Each number is 128 + 24 x the weight over the matrix's rms, rounded and kept within 0 to 255. Layers, rows and columns count from 0. Numbers have three digits each.

# layer 7 MLP gate, 128x64, rms 0.162, rows 17-88, columns 0-63
140108149157126150151137132138113137114105113075114138128107144138151146135138102117137100130133099115135142109081109131170148104101103110115129128133170152124119135116148160121168122147125112
126149104136106116146122137155168110120106124144160130154144121131179129135133113087122136137088114131132119125132098108130126181078096119128127123148151118129143119108095116132124164080126140
091092146079189122124118098132072161090161172093123141126087127112112110120148140155138128141184125145175130083112106092127057107134122135184071143152111143218049139129125157087186143149127143
150118155132137120118149151144112085120133156116099095113122149122126129138131147134153111113162164132087124144146099128146117120180141180142112095151083128136115135147133149117117138128138141
138122130076131145163124157125103122113131132139090143129132162145121140138130098147113138119111157130149121093116096128113126093103110151102143151090141108126131120090127131124121147110127098
103138138101112087140146130152132156137137117120126101120150120143151101141159119139139113145114097122090163146105119118124104126104116104140124109122174115146167129118107138135122131145135140
127145136142127112126102181138145141118158134121098079151157122160093106131127147122141157134097113128104183131114112093139123127171096132142086091115085150177139114152109126101137149116116161
164125102140137115116122122119129126149112140181190151112092120131152122148085101154129103133083140156115159168098141134142135097118110113147109152123138133131136113102131120121135125120155100
107141146096145121137122102142135150122124079137102148127112165158114133154158167118046083126074132220144148148112146104154145118147095168138123127152101132137131170143129108140109123185119143
145116112082125166161129115140108089099161130113122127109131151117155106090128120141123124147154118088134156108108132133143090123113119130147115099117139116158113126137122119106127073171106068
119115127131104150149138096177108090144167119132140134122155111163123136153114073109129127117148145095105142111126124106121144209099153156157147116118148155100137073126095140118103143151145175
141160157128108153109084108140113128095146125100123085121086128091142113109092139132137133148131138124151103154116136122101108167133119129147110119144124144135114127130100132110146109152102146
082177102084112139116104125167147112092109113143088111114139147168075095132136140112143132139125126148128083117107133096149138167141100144129129095118124122099138113191112149108080135122164173
165137110133198142141115140136097139132145133102125148125106101140113108093126065090141055137153109153167138139127096088182177150161130163141148117134110146171045111123087097148140162165140139
124177127106165173154107141140134115117099161067133111141127083086148142120136104095118096125142114130156072122120146133130167101150118112115107119164121086125072127177107149129130132160100132
119121124117140122108067064131126116096140134091141132123106083134131135130136118123140105083165082122121117154104134136117131136130159170140095116161152134104150139136149128118160098131088193
132113145104154094175144129125146108116144150152128121150095170140118148167093116132110102104133093125175160113079106113136132148158151115162126139104144107169131099146095093130082139136145108
147133124155152105111105092136056152130105129094191108127114100130135128071143141095121122143124131117137135170128144142134131128139134112148097077148109149120140118119120115114136106155115115
137135146162156159117174159144177091159065068145139162154114169129109140060124110118107133134157123122137149107150117119131117121112118137157103158117079156138131118102143130150106136109140147
096074135082099169123119161140146140079172112116110086111124156126117158123133127124099130085096118109113098149144113176099145118162147160183111116155147143125108096107144085125129091180109129
162103133120114115159103179152152137158166101172157159115137139172116135135124146088123145106068124142117167143127104111152128170099122175084149111092118179149149106151135106097128115090130147
122137146122124172166121130107118113113120097140116156135159101121151126149135094057141152164105100115114126149126107064119127112109113129098128175151124113108140121091109142103088129178123120
095141121126128107127112121125140142125154107145113156148118106128136136123129099152140135104115130128120097125114124134107087159136132117145137153119126179119120057167119120151090122128122105
112160160105119113146093108095123108097137142137102141161112124121126112126103080153130103107141120150117147112106108110110099123133119112191146139143139163171149120179112137122101155162137161
075117129151124124125117154115123104106122126120146115124138125136174139188139111171097100112148116114112108073115095152185163143133104095129128135158133106137087144118134106101148080144143146
127147130099116104102139150147103121151099118090144155115127079095159144163137153148155157165131135135126086204134143146121109120131107146102145134153146116128129115154140136134143121103151123
129129172093113124100120154147122132137139143103125144122090115188160118112120148117080142137126120110118162096102121111160141129104117104116128121088132164146129118149149109106157115103121120
121109131140115140136158121102110131110128078138117150101075137134127108082126112119092128092153062112138123129116136110124166127152096115154118114141085156158078129145102113145110156180127141
121159119114157164127099122105173138141139109138151134136114129161136125150095057156156105110090055108131166137091097103140157110143122124125123146113116118108150115080130137138095154098127123
139111164132093111124142167173115115126132103104084119135157174123144095115148140119098146163132104132170143145146129130098158123102110089091109136137135158134132096132120186142163089157117148
125161118108163155122115107114171132154124129138124139136109118146110115138106113103144156112143128127108169099156121118146114134126132147123153169105104166124145121097135139105121155084148122
102123134110124118120143144130128126133128099167116125126151131108131126108140118109119136121112152132124149131126104121159153096170130128091147124106116150139136134147143119139103133130140140
086161128132116147158097122118159151107127077154122147160141115133143084143142092097121140132131111155146157156128152094138113092106154129108130124118149177150129100118125086131157101080123090
119148134131112111069137066136178058128134144113146102117118117112139128175115108140131105158119126127100103107113170144136114140148119108156125083144134088109103130102132121122122151134115157
127133178104169118157127108124096146140148090147129132142155117155133133137114143156118124128118105103120150156105110081131118143127135122136132148120167142153103130126095094107099140123107135
130142143129114154154139148144151135111132140131122087134121108136107123140141121126115146119141149138094132136129114133138123151152128116115118109124123128129128106164095138124139134127107115
185152135126172158108087107127168177136149087204110117106154103120106092120103136134115144168093139158105148154111163143133158111120140133099148140114124150137125183110091122149120119145158145
149143149184132109126151130103116124097106160125142129133102194145138134082140145135124128134147092133105157068150093104167086130097105164156136142132160153164125130105136143125131100132140157
132135131095171089189123145144103145098178179094096090152133133133169151171145155159093093139123102100101099110091112105137109145142110186135112146143121106167159115117129125103135136162108107
125139149106130158186156181154169119096131097131113147098102127186127119119160088116111098151101112106094109136105143121155118180157086126128132105123132120140138094101103108149085124154125127
154120097154115103112187111167138136148125124143153117134131137119130134143146150100129118133104114114143119159122099146113120121104115159132126100120091131146147137085135128152149138106128150
147125118144130108103145134144113135148133118133130103117132116133127122140141174139121134120115141118102161134109102126107123139138154125134135101131122142131136127152137135101141143117136166
125156158157143136117156143093117173101158149128092096133101134124111131122111109152120122133125134094168103144082092165111124101130142108154075148088072073151123144167125089130099122115122190
100137135147118135133135161146177149175107107183113128165145159145106127124102128099127154126096129141110140163112096147147107125089109138139138153102097110140133122115127118119091141109114122
129103138162129151109130127126136172150135128153112114099142117100115079076156101094127100153141106112120135128161130127118171187082144139140117167087140142166157112144100137119165115097141123
140115114117132114116099142113128136117124127141130099143121105087114126130111130084121137133133127136104131128149149134134127123105127145124139150129129126111118113115122141119132111104122125
117165066143175139084187142149119131117104155130117121114155125144140074139150156171137160165137102112145144139138131129122141133147122164140159126116101147095118112105118177121113124121185133
124148138152112139150151164138191100126128109166123119097110131151129151144138131154131139121119121121079139145130064111116144134128164149138145186143067130125130120167124086114143135137162138
138105058164111164106148146134136146156143133153131115068105116196148129101126130149167093111145108130150117119098108090120099123123091089146116114121138127133123143114106158126091117133132187
107145107124132115169127159138132093147106116139140167120113121126160124168173105103105160165106141178135165138146149098152133114139045152138129113105100165094111116148086165088080165124127161
105095145119134130120141165154187142137159117155096128105128133179111124127133140152072155123121102141093161157132143089192145133112149145125158077163078196123148092133113082144138110116159159
082169133108131153135142118140158105167095140129141146132150174106112145099164101121144090159091119184193133093156138103105172107111121128111129107105130163123133107115101132145132166139123118
133131152131131122127134132124129129118140144109114135109129123149134108096120122112118115151114127143101119141110101131129118166126104104112123155145115150122142111134169120093136123111121142
090142102152157122151137145114157126115132161165103130123142158105134150138122134159121151129102153155103127105127094117133121124152096142076132106144115120149108105122114134130130129125116119
116157128108130134174071110100172113125155104153169128100146074149135105098083144130102111106152120108107123096099153125154154146157082100118147122152135149139108160162096134121150088173163157
135128110148121140137162126146115148107144111143138131051116154174152088107152128138106092112129080089108113143102135109125117166141137098114097151119115123168148104098126127091141151134141157
205113144142122109106144135136186133147171054187111093105154133175097108122143132137122129142104140140129139140111126134133138164123100148105139108127088132130133132093140111139128106109128181
136108115157116185154117140127156140125140106153173148129130125156135133144113167151122132153130111118134134109139115146098129139129128102099142139152129082124103135146119103122081149120112094
098140138078109134145091142133149102099146152107126126123107119104140127135132119136131126103130115159137130155109158110125090115152129148116136099116148134101134121135118154123136135154105141
113103146169149123147093156133144135092155107114078172103100155141116093083113092111059079094092129111153186164121100117113145138138132099151120127130079126171122107136110148126137155133120122
084136060139173115159125133093121134138201151135121131119104127102134098109134147108173128120101095155144104115069108156139170142157155112122125095121123141146111128093125122142132139149177190
126093124156112100109130104142112154145131124143135142118136132151134132132110136117100119156122111125111166106105126121122122117094129114119116138087121180134166137127133153133137090096140122
159126157117106135122145106139096160148111140100123150125134106120111131139164105128122129120148123141139132172123144105122087130152138135150140148107133133129139176133097150088120139096142127
122117125082115126138133121153106121083100157088117125144077139093142120122122123145118121131153100120158112150102054091156105123153124091145077082141131112181143099149162103135202105150121151
113142144080132170126139124097111086111088142138166181137125120153125133167115094108125110142142107111115143117108106159186112154152113158091138191156147114112078145107113066129120174137166092
108187112118119157147128142151134072132120130157135180130165144135123093146116124152131140141097139123144118160139119114131097110159124121060126175118135094141115067141133122115109142167128128
170154120112158140183091195126137149147148103125153151143122121182155102111130121133151136148109111112171161122120137057159119133112136169125131125122136112155144167099159158134102141101144158
126114139116150120100159108115103113113140143081080138123097111129125162127119113152109110152184094114121082113109144135084163111130187103156079112175207139164103098168120146137130136167149148
120143118143123113133138121154134186109126116140105121130116138135095115062115090111072152123128128120125096128146114111107138140130123144092143194123145151073107116134150149115125124140137171
104121095101141137126128134138136178116116166145124054101133109171110145126178100116086156138071156145131116105133135088149107113129101125118144101113107172138123167135140149118092126129110193
154166124126136103109114146154131184115118144121139107140153116130137150131143152103151117125150130163125133087148153116115147100129135128111128136181058134129112132106106110119095181123107121
080132124058122167131072163101106155131115142144161123161122132134085109177121082127102095113160116113112113101094132121180156167141131139185145182127113155094126120176089143124087127169146182
# layer 7 MLP up, 128x64, rms 0.149, rows 17-87, columns 0-63
122118107118123127101126117114124058117113098150140156096136085168129144122166168141096146147106147129148140136133141096095130136144138117117138130150091091148119161126091097116100099118169111
146111102114149081204090157130129115105156150135132148112153114110101142155102125121135120108145141172139097139127166149100105100116114134116140121161150094127117134133127175129114157154154109
141133148093138146092136111139113134108081110180201098116122124142079129144103180172102127134165150113160119109189157151109097097160118129125137140077136152126088166143152154099177154197136167
124152113123117081109097126134148173131103128130090121131095116118123141122127100123111134123135113144159152117145103097141131089141117112132139161133170109142136177164145126131140090140147149
111113105125111142132129157128134136138127128163120128127146091139092135150152167095113104117126116142103119144132144097133132150120160146122164128139122149103120100154135136119163141109110146
126127124134123141119136139121175115120130124143132165162130123175133123116095138180111142118104116130132120121105125143152127150121122132088131152124112099131142126102159082115140165096170115
120111120125133120137142089129142135125135122145121190097107112101132159134123095129104086119131127148175072150130123141100126165099140142134135159129146139126128122078127105138119146139169124
108126126163176157128154144137101128090114111081154157131144119135140135116148080101139110115170124138110125154147154146127180119166152161122126162144125124113138156139129178110144147125152116
114144124128123139131119113168114160177083112139102126140126151165125110171142167132082120120092170193134166135151167091134141097144113154110173115144129133144142146121154155154126086127085159
119139125157074118117166146129161145105137172145134124111123132153115130147142121126121115137098144151090108127098141097126136142124112127109112152110107145113111091168164113099121186092108126
119100146153098159143149076175089081128132118119160137131147106136123145137129075100140118140154149095124150106123138113110149183105167169162132108114143143088124102135085157114112136166141150
135098115135161116131179137141107107147139113107142129131125092068130114155136165158127135125143126126127141115143147151147151113165130127146124095107142166098105124132171133150155128149128132
098163131084133146094108107163121147090096124124142104123110109148111097100108125121147119144150120131144087107105154092150146173168125121114122086140127088089112163194130156115109122120154162
137118094134179125117135148148133132160121115156152176116090130123122093115113110116161106130137129162131147131153136126182159110153155183128207161145129128160102151111126097202114138133142165
092154096083150119118115116165130109158155163123144113133135128087117112103130129073094133103107139103151119138131160164137174108150139177098121128067079107134128122131151138110084133145116199
181079106169157118087147103147091111163112085159192133149141121092081123101124172146147149154104126129124100117126136158124126126128127122132139097127082146106158159129148146129137143168116101
132129117163105139105097137139122130107117112116108134090149122146106110096139122127121141149101126141070105141146114113102137160081120158125119120146103190093141135153128154118146119126124158
104138118118109161148161181140157103137157108133123159115127163140104138106151115136136121103112159128061108123157075131154153115147105117089137138159160098122126131138140115142133177140144084
145151117130100198140150171164113127105117086160150159136133142089143140132121158098139133135097142158135137096121110106148124124114106109094134177096124091130094116129109067127119169123124084
154178111160143084137125097128127129140082141170112164168160095108101097135101133143163138160138119148145140104101153078132112140106106116096156131100108127131153159141096143131087159085149150
143142114099117150144095121141125168160141121146182143106136142136162106132112123107107163093120133126099171138124142110161088107126210128106156077098130118175115135151145131115133075096116121
116127111123114168146125098127146116139108122168119143127175086089149135136130125104157160145103148101135117100169118117116121107133112157076150155152146088091155153080123117120104115144128120
113129157127153147153143102130089116149165131133147129122101113122151114076138123136103135138165126099166153116130138152118139145104152068090124143127123127105128113134129129124123087129130145
127103100153147127138163128144150147154123110145121117103151165169143154128127146116127134135079146136131157132140122181154153148103127117114108133120121142134128133136128091123136123092132132
060103147070137121173089134101149112133135164114058139105137142131105158093116147116193120142137139094131127081143147104135095154156133118126105140116143127115134149177118145144134103162142157
120096138159118150166129111107142131091127139136111074154099160151105086126095131119129115079134128115105141109154142109114130115145144127124149096102117125109142176130129155177114114128064132
111104123105113134115125144092148082151137127092137139129109113136155161115111083172146139104103154150162108141172128122174139134155124099081135143137165111122124124139101085126120165136106116
173138130112157129146098166146122154115156180126124091147166127135131144128155140098142120182078151157151147147127107135153117141090170125126115147120151131112171113096127172095119121123121098
155126087170128111128145144156099123104142146148123148115131141129088119130145190113102143125157182138091092119157135156115121162113140138110124144157136136156108128148141115127124122162118166
102119160139081106099118165196124099154142129127082124154137161125132083138153160141114152148134127139149121125158128127109159097114084091091124159127141140124150115125146148153162080144095149
113147117127139163096104111107154074139089132121141136143129138145114124118113111135134137102133124162155141120175150102135137137130157161157140147133110145122141116146143118094130099102130103
123112113129132096140115133125127130090110108124091078118138138110135156126155113140144117122113133144144112147123128157088113172121115110151116137146159130127116157164120127128141143122144125
156126083116107148140164149160157062137094166152137119134128178141106163155152149113122124103127097097111103085138091110081145147152088132119147180131098100097108110114114115135088179119154134
117134079138101130161157101102146078127141144164163139129129128130141160143113087106132100110155105122117130141123128153124105105127101149177124141145088104113080132097123124124101152124118094
143123094158134120135132151127148100095108117124107155103089172127104133124141140089136128131102130152104114116136125146133178133114107140136120100136071160115142129106149150143132130139158107
111154102114135138135118120126142121122147120152134118136143142125133136154098123125140129106137129133158145148122121158114134152123118137117134103114122123111119115131133108112080140118136136
086141095133126118101140163136129132117129157109132137114102180140109145112145104160130102089159103063179099076148104100114120153138114153162094149130147149149138094103144086113159119153115144
125133102104116151101105131166175119139165073129110098104153115139132121180117115126124119120108156117164114202108139142106160154099152102129105117114084149084138143137104112122112127131083124
125126127169093138089142114115129120119106113170142149091155117148100105048124083111157147126133150147143125133140110128162151104128120086123117130093177144121094149135113139123121130121158110
155077146110115180152168124158177113122116105164158155131117110115088137153139112152133106132105150093124104095140184142122109163148118128112150101128138121111163149074132114164099105153126168
137118141131131136113128128153127114105143099137115090133111165114110165137098134102126118122076126127156099161139160116079141143108095115115144111155115096135129147135137143145153144145111103
125099126108120125130120174133148140126146135102123114113140120130089107157118151133110116139120100134143124112101130106117112128121141126106132133098109131142113123150137135134129158119123118
136146139109162122103148161145123129141114156100136106150167093095109177110142094104148100112174145094156108143131143142149127147211170078121102096135086080083127086163096119141176128141116149
167152162133144096129101099144108117150128132142092130136086094140141142111124116135109108144158144132118100120086144136142130129096121112113113127135174126138123155088140165130157113121060120
119156101109130098144101146159142116118120107102135166129127139170143161151116138150107138118106143139132141146103095126148115098197087117103109088173104142117109134100158129140116142143121149
121116116156144132114133135128114118134118133140118143112110130123126135139139136150143094129143136128157114121133128141086118122122120139123104148155122130140122139119133141148120120140141104
123131105156163115065144149119105142082110153097124117114104109099130090108160145173154124158154109118141123121134152155128144114173122158170133130141112122132086126120130202093116121146194101
130090088143134127109109110145109160116130138081126145152166129151122107117145108126075117154113138118171149113105175096145129127143104118094150090146136119153114115074158135148109123141111152
133143167132127108153138138123110116121153124134116132149144177091076101152121114129082154145114130135096167138151125166122161117145198187089117152112132172154130103077150102130163114117115136
150115153117125105124130140123156119082134086124092130124117163131064147101104106112125103092113078123123111156082106115139143170140164089111116158108130136168154132114157098160130157148142104
127109144128098116087149172150156126117158150187133094130133150139126100135123100163125125136153173131134087092108152175168116110122128167124127100072087132112142107180195141113161117086136095
187090102144119111144102135132105139111149111145130122119137103154149100154111175141107144099147116088054132168116126129169083127138113142172125125112120142131124142127129139105116079115136151
120122116125101157142111133137146124103143108125101131138147171153134145146163113121093133110157115111115145087119112102125116112114144132148119125103115134138126138143117114139119130140124118
085162138149145120123138118108138131127134137112113115125113131115163164134116104170134131135112159140109116085122121149121122117145120124088120132168104103151090105126131100106117111134128112
169121106155178120117139105137070210116132120083118101093105121149152147105176144132182125154120140154133108150141131143063137150121173109115095108143147118130119093120108154129171116109125124
152121112158100138112141110141084133114103125108184114078125097158182090124124143167139114121139099074112120136118132117117078131096169069110124149124145105141141137124123120124173110122142113
156075110149119127119142172099173100148189124143175088082136152146108139121174111135132119119129164109129086133108147111164150103122138108131140150090121133129159159130114161154144095144079103
094140135144105112089121114135131106116132147139106127122137149112110108134129090118114160130102148117102144177132135141128159128160126165140129131113119155179168122130120120128111155133147154
140097134179136152101166137126095151164107110130162126158131151123101124138150150113123139154112129087131130122146103141146145132108132111130130124144099114141106156094147117154119118105131102
119140121089120134118162143119141126144151123137150117120159142083118181139178160108142148183147089160122110093109146135159147164137122154119131146105159141112108121102142121112098131153145120
103130108109194125149113080133129132127158140105138108141121089101159128120086160122158126095141099119158090110078162136180117134194138099141119104149141112115097145090142115127167135145121123
136137120136095101106185141134172134139132140149125125134119129079106151167125115101134131123113121143152108119130101103114138104141096123117149147123131083112121120123131187128103152107134118
072127137125127125134141140128174122112128099103116129113109152107164144096104111112137120131109148125127130086132117150140170109122117120101109103137121102119099110162140089168139100156141121
094142092137072147160110098192144147094137154148126105149110148099098126076128183104096115183122131138097154137106131142142180141135083128146108138123094110128145157099167122139114153140060116
075115115066097187125179101104122083116137141177157145119163156173112135131088134176119103147130100107126097069121149137163102145113147145092125161147150123082107162073116081124112176150129127
092137162109115157118128111132150086138094112117161145132161106116144118137091134146141123135111140133167101126140156140164112082159164084064119120144153085114087126124127131136111108170156132
156117094119176116103123102132138188077163129091135126133119089108144109080103137156151130153173112121135082127145120090116128149149172131155099126136148117166148152166141109142127135137106175
108122067140105174137140132178146110147151123125137111174130180094116112096143154108162134110107146134117117116134213149124137191180148157084165166103083134146137139100126126120135147128068168
101144146155118099161121155130168191151090131166102164163139143075153104137140132085129153123068138123134148116148089145136113094101084139119134117136101157139127147128158095111138141139115134
144130164102117177094169147184154110106126104148151136143128164127113111155083167164149097093163113106137169117099126149124130163102167109090132133132125084131121116126094095126157130145136072
142146111160127091103143124139148138115174131143149144095125148146102131090140164179138126131147150133100144111138124104084129105136122125114128125094109115133146162106136184114112137120107133
# layer 7 MLP down (transposed), 128x64, rms 0.124, rows 17-87, columns 0-63
135113141120159118119130138124139126130116134138151132114133098140130155075121134116116132160084138124128157175126123082131119141176124125098072125149131138180115156139145122109091109133178129
105177124146102115091139101145134120143115109131108123142108114128183118124142132130125137141089119092132132130147115066166166140110127107171125112095139170123154123115088111139126092074081108
163118143093157105171159092150086118077108175175154088133126112085090147163110197154093167169178161130149135134118120149164092098155130129122149189110126119110087179150122099109126134193136175
133109135147136136129136111140127138104141134132081131131090124119131161128151119105137112151101100152120151151077104130126122094118086145110151117103151134121135125149134134130137097135112152
102129110153122097120140094136155126139125140109161115158132131124131129120123128144136140166155123126130147122166145125134120130147126112116056147088124146119120161115130136151093131158089119
120151103121182100144120136098122116140104133140113130099122141123095115126157137110145140106103124155124099149146118138140140122147110139112168157120099146146079121128128118151096126100149161
141152104134175093138120126130070160126115111133102138109116157132119106115163113142092099126138117140165145106115098118132129124175101129155124077140118151125121112142127132082131134115116090
131129128106103119115124125133120108124121119181149122096091118120137127176100139175121122178093142163105134130058131144145122120126104081144102132091124127119146113123140125125148103104131100
156136120132095124107093123113123124120139144145132100133162110084179120158121140111111183149168151041094146129122144147129153140128169094126142123115133168122142100117123119109114057077099103
131153165165111114123110149106128131119114144089141107172159115156137191135113121107109084129125145157131084115138129091133172124146089133136112150149143124141102114119152118154154175122151155
152106119140079168124118149117159138136123134109111144142120100102109146133122130121089172103142145144114106146164129109169124124091148135105231100130146134130133128112143129156075123088150133
127136115112145123138193134146112109135141119147132105133143099079104099109124185165132139174101119134146108130133127142128155155138121110135128129134143161116107117128144135116163119153114157
138127111090092129126127146110115088088093140119111139133120131102115116176138156116114127135132141141091133162136122118115088085093118166136156181124161088108137118139094165160108079136117111
097088164152073150143090131130135088173077110190106105131137130095128120153094182171137181096115158145117111126103144139113104105103136108108165150093141108120163134131140125191120105096105151
059178155095122159113133098138150106162115137128144105182154154120148118128146169096108143104094113084163118141079172128121126140150130155129138133111094127138138144127161138138092106133175202
120137104132115140131167103167108116161102116146138142133136064111139152082102120140131108197149083107121112149113157133137123134132136109155170127155117178128157145122195148101120143156144182
151127129139131120139112103098135146117144129088121142115157125153117081146144096117083120102131125128137147160132120106140118144127088144155095128099097148150112130155140139068147082141128123
125135103108102135190119145126141131084188106138106151104144113100099113145142110131112142116144149143095094143174101138173116110142124136106129175143170118131088134118139139148147152109114108
140107178156136112132156117088102171129167115118130130137149136168120123121119104133103104092082135165101139134113104146099138156149136141131143081137088099109171179121141118103150102191118097
094119123135123116127115114130110112158086132126111173111113107133134089116153114123115077162143107142110132141062138098102110116146109134112088127117137125187097131193126171075126160145138114
124138152165151145135110133087105120116136147066100094137131121097126111113133060143137104109179144124133083135140156194133135106124086107137120189143139114115132138110103136156134139148128092
083138108144144140121146138143082134125155131134104079138120129121111143116114169161128134094135129115124090124144144160085107099134157135102162134129120120144152171118129106116173124105102166
126137150119148131124134163122108121089136107139101158164132113131126167121138133119144145126108119125147108137141129156118080096124140149134155115154140180139092122141143133203099125142116134
103121080135132109144163146131137122162129112120108121119146102125115127131115137155146128124106105118155160130145160161170121156116136134103083114116114173107106127131145141083117091109165133
094134137127148109143135145080105127131152135125082159178090145132120146167163095182133096075112130097116131089118125141145154112159095125131136120115128119126126130088136102110140082204182139
125122111146169106129105135096103140134159103099138160121128166115082158093145086117121123151144101142147144126124121124145135170133140108089070152148131125143064118131130128091109154147138125
146119114140116143152128163161150139134166112193110153119136105111133105126147152118121152145145119088116128147100118151117140084122133145134164092130100114114123142114125152163140118101157060
142110153166130130129113148092105131103142112119104130156137069149106103113149111144101060119121103169145150129143110099156115146108096095096107149105126126150127129103109141092093165134148098
121115114125127121150133117112114145099103115136116118094101095124149096095154079118153099137103091137133169130106102094123117152131110091157073144134145129125113097130124165113115126112096116
097164128113130145122135097167147120156128149140147101135140138127137091144123148133130123091153174089116088110135134143153142123180167148111128129136138083096129188110147084111123128116163111
137113158151115122129143178145135109149126121138113112156146092109144136154123117116123136132154158113128102071103138134116130098125118144117127118119133127093135130124120143166121100171105128
142110110130119125093144090134116135134134141138155158118128105126124118108142164139158151145130114124130131119100125120154131086163105159135142113138096123107120128150131128157124107138121169
144100159129115090149155105091133131144146143131115105129139102135097123087093129158105100150093157161123116107141138150139110114158105122142056079123105127155134160151135125104143162192078129
138097100116178141108086101136111118174124177108130082089101158154142148137159093115136149120151106128159116121128108176139142125136159144106095128142122141121123126129107112144121156096116130
152125130139093159148147126136145147135131114120148112107133115140127106131123096103079109127101114151148159161087140106151109149139111130139095128133137141139122113149147115114127133123128150
121143117116096115140145141104123143133135127130131138142126152120127077139124151126101101117121115150129128128111149120132087132112135116165134136148102125125129144130126119129118109086120119
114096109091110161096119127100117149139140149159102118072099105161101091084135141118124103124088156152133124122112109133146146158088112098172097178144133146164122144162146156137111138155129117
099104135127109189128149108112123145120128168116130118119144091136129137134112104122138120151145120129154150126133144113132133150125096142096063141125149115182113113138133139070159139134176122
150152116129128118161123097131099119127161149106138118086132087179112146115148110145096103175122141130129082154159116147121135138127123114174106085120123146132109083114133083092166115147164157
078105096133119098113140158112118121117117152151130097138141159118131158107134188106102160105165140127142158127097156112094105083120198115166154107110126144126130166146128137139124135109102114
107137139109134112139161136107135125133154139140127148129176112146141080156169092115116150149135141113139141115106098117168110127121138167151119149133133139113135091120097123142145109125163109
110139148110146108151114109113111113107151112121137135144139125143171113142122122117127111078112140114129121138152112133126129136136125131134122162140110130135167123134115143084144127139114148
145165134130152162120160148122129140123156140102146103175094139091156169093117114116111156114162174082127133114109149144109082073156115111166044142081081119132110119142137061138109105133163174
133107124120134146145116123129124145087122124122164134081145160100177134166108160101133167159112106140142119129147110138152105140166165136129152130141122148100128108164124131127094151120165133
094139127143167101165113145130082143101135133120098144118104130151134129121115094096120098131088156160165105130107091135123111107097138106123053137123137145151113110154123135075137133128122161
143149128116143132149137144149125145125143124125135119146130127100107114116111127100113119119124139144088120141152121113147148139117139140144129135128125103121127099114131129107116128112110142
093145119123137124083158130137161122122050190101115125141134105131116099143130176139153192134157132111127165127133080125107140123102149147144186114132118120072134148116130156165111132125154090
133107136127134133133136142123138114136115123179129092108068151105122143067135118124124135158142125156134113140203065125123140112131134139153087126128159142145116129144150137111112118110114110
148120146133145141127112090149106161135084117122104110081106111170132082114127137140121100118142116097127127121117117090150099150138114093150067105125154143138155124152117154054111164152107111
113110105129129126143168144132130137161141115173130149111128163124107111149129132120117136146106128154146181168142098106158194116157055141159131121142137125100120065138074161106084151133162146
174142116152165121144087087095106137144117139102127147133151097100157197112129151120181144121103153121118139124108080064069116118107136105097093127155146090113111179075089139135117147155095115
137104127111125170129122143149115133119165125108151123110077129136161114142171106147126099119118131131128127173106135137104097110110087130125086122116098129118094088170140114052125138118148129
130105147099152128120115127105131126146149157105134137132135134142097134120134127119137108124121116147144137127143123105147174138146138121116132115131129118159123096130147112093104142146144150
145114103120121128112109089149139158138118156130114118145160121141095111116141135134103140118151117132145125088123139121131096136104113153122190121146132126101131119132149151154142130095168139
115141086142106119151119133113114138093102076117159129124114068136107187087098143160119105126122113144122128134114120112116136161096119161094109104156158175110094133124110136121186105154078131
118129153116102106104132118139118097120086142126135131215162095138140190114100131112147161150101149137133131107134139088088112121126150122139170117145148129092092135102130154168140093120116099
072141138108155102150110108146102153137133140079084154157118083099150106127113109113136131136170130144144169166137133163096148116151178113147109126123163154090126122163134103093128139121090127
124153120116111136120133134141129130142101087111116093132125103125109121118124131127137090072144082151119142110113136137177097133107106119145104100143100150142105108103157124147150115083135132
128116098147145092123152115125104131144127116142127130142165086107125167100111129125136137151107104124151133113129109178143125139126139108112089108120106175134136138123143146044141146140143126
117141134172167113147135148116162127144165071129119163118100141114098101114140147131080058106134124135133145135136106118148160137119120098140081143129095132167130115124131142106130151154134134
085143065141141162143140129124125131141134138122116120156124118110149116127094148102168128089101115122137107102071149178169139118161139130117185100156130067112130132096136125154186096133161151
126140104130155130146112125159180135119134106160136127155148134124136067120148115159128147127059144132144112133153131164117117142142132146130126102129132111116113134114103109117135147126136098
109114122100149104135133142115126144150135102119133125087131136134161121121093137110109106125111098124128139140103144102139126139143109103144061133153127086163125133153144137110151128121113105
094135157157101147114130120103129127123135208096140118135136127141187160121154134127140080090118144115110153097108123160126166116080122166106159158134185107141134149166136111144100108189131162
133119119138124128123145114102127114153142150134137100122148181126173183128162114119124154117132151109144114109147121133130148094130170117068156128050140156085166097111115102149132079148154157
123152094135133131139127087123104115133103128130130116156137144094139156134084153108117141141150098138163116178104151117076116109110147151128174164111121126111145075166117127173127115170123133
118147154107128115135100159147129160152106150151128134145158154131112093142121129105127158141086153104163179168133115133120089115122168178123151128131135128128163140117128139188115132089078075
119150113140090173135151122194151100136173144078147120149100166129165101131146171129131111118104136118139148132070189149146132133167076176134188160150142107182106130111113133089112132171144128
153080122122112108149107128100101090135127162161167089127134141123115111142142147145136135156137141152127148096074160119139178117140174122116089120144131131138161155135130122152135140130061089
135130067135097095146130178073132131093143091096101178139089098136168116105107134112115130165125079129094141170125133134131121129111101139144126126130130103153187077123132165118111131137134125
135106105152142110132157105070135116121151122155131170143096123093153136141146155146136159124133118111103106132162105129134111141132131097139126147117154155164142123099152147139126122135184138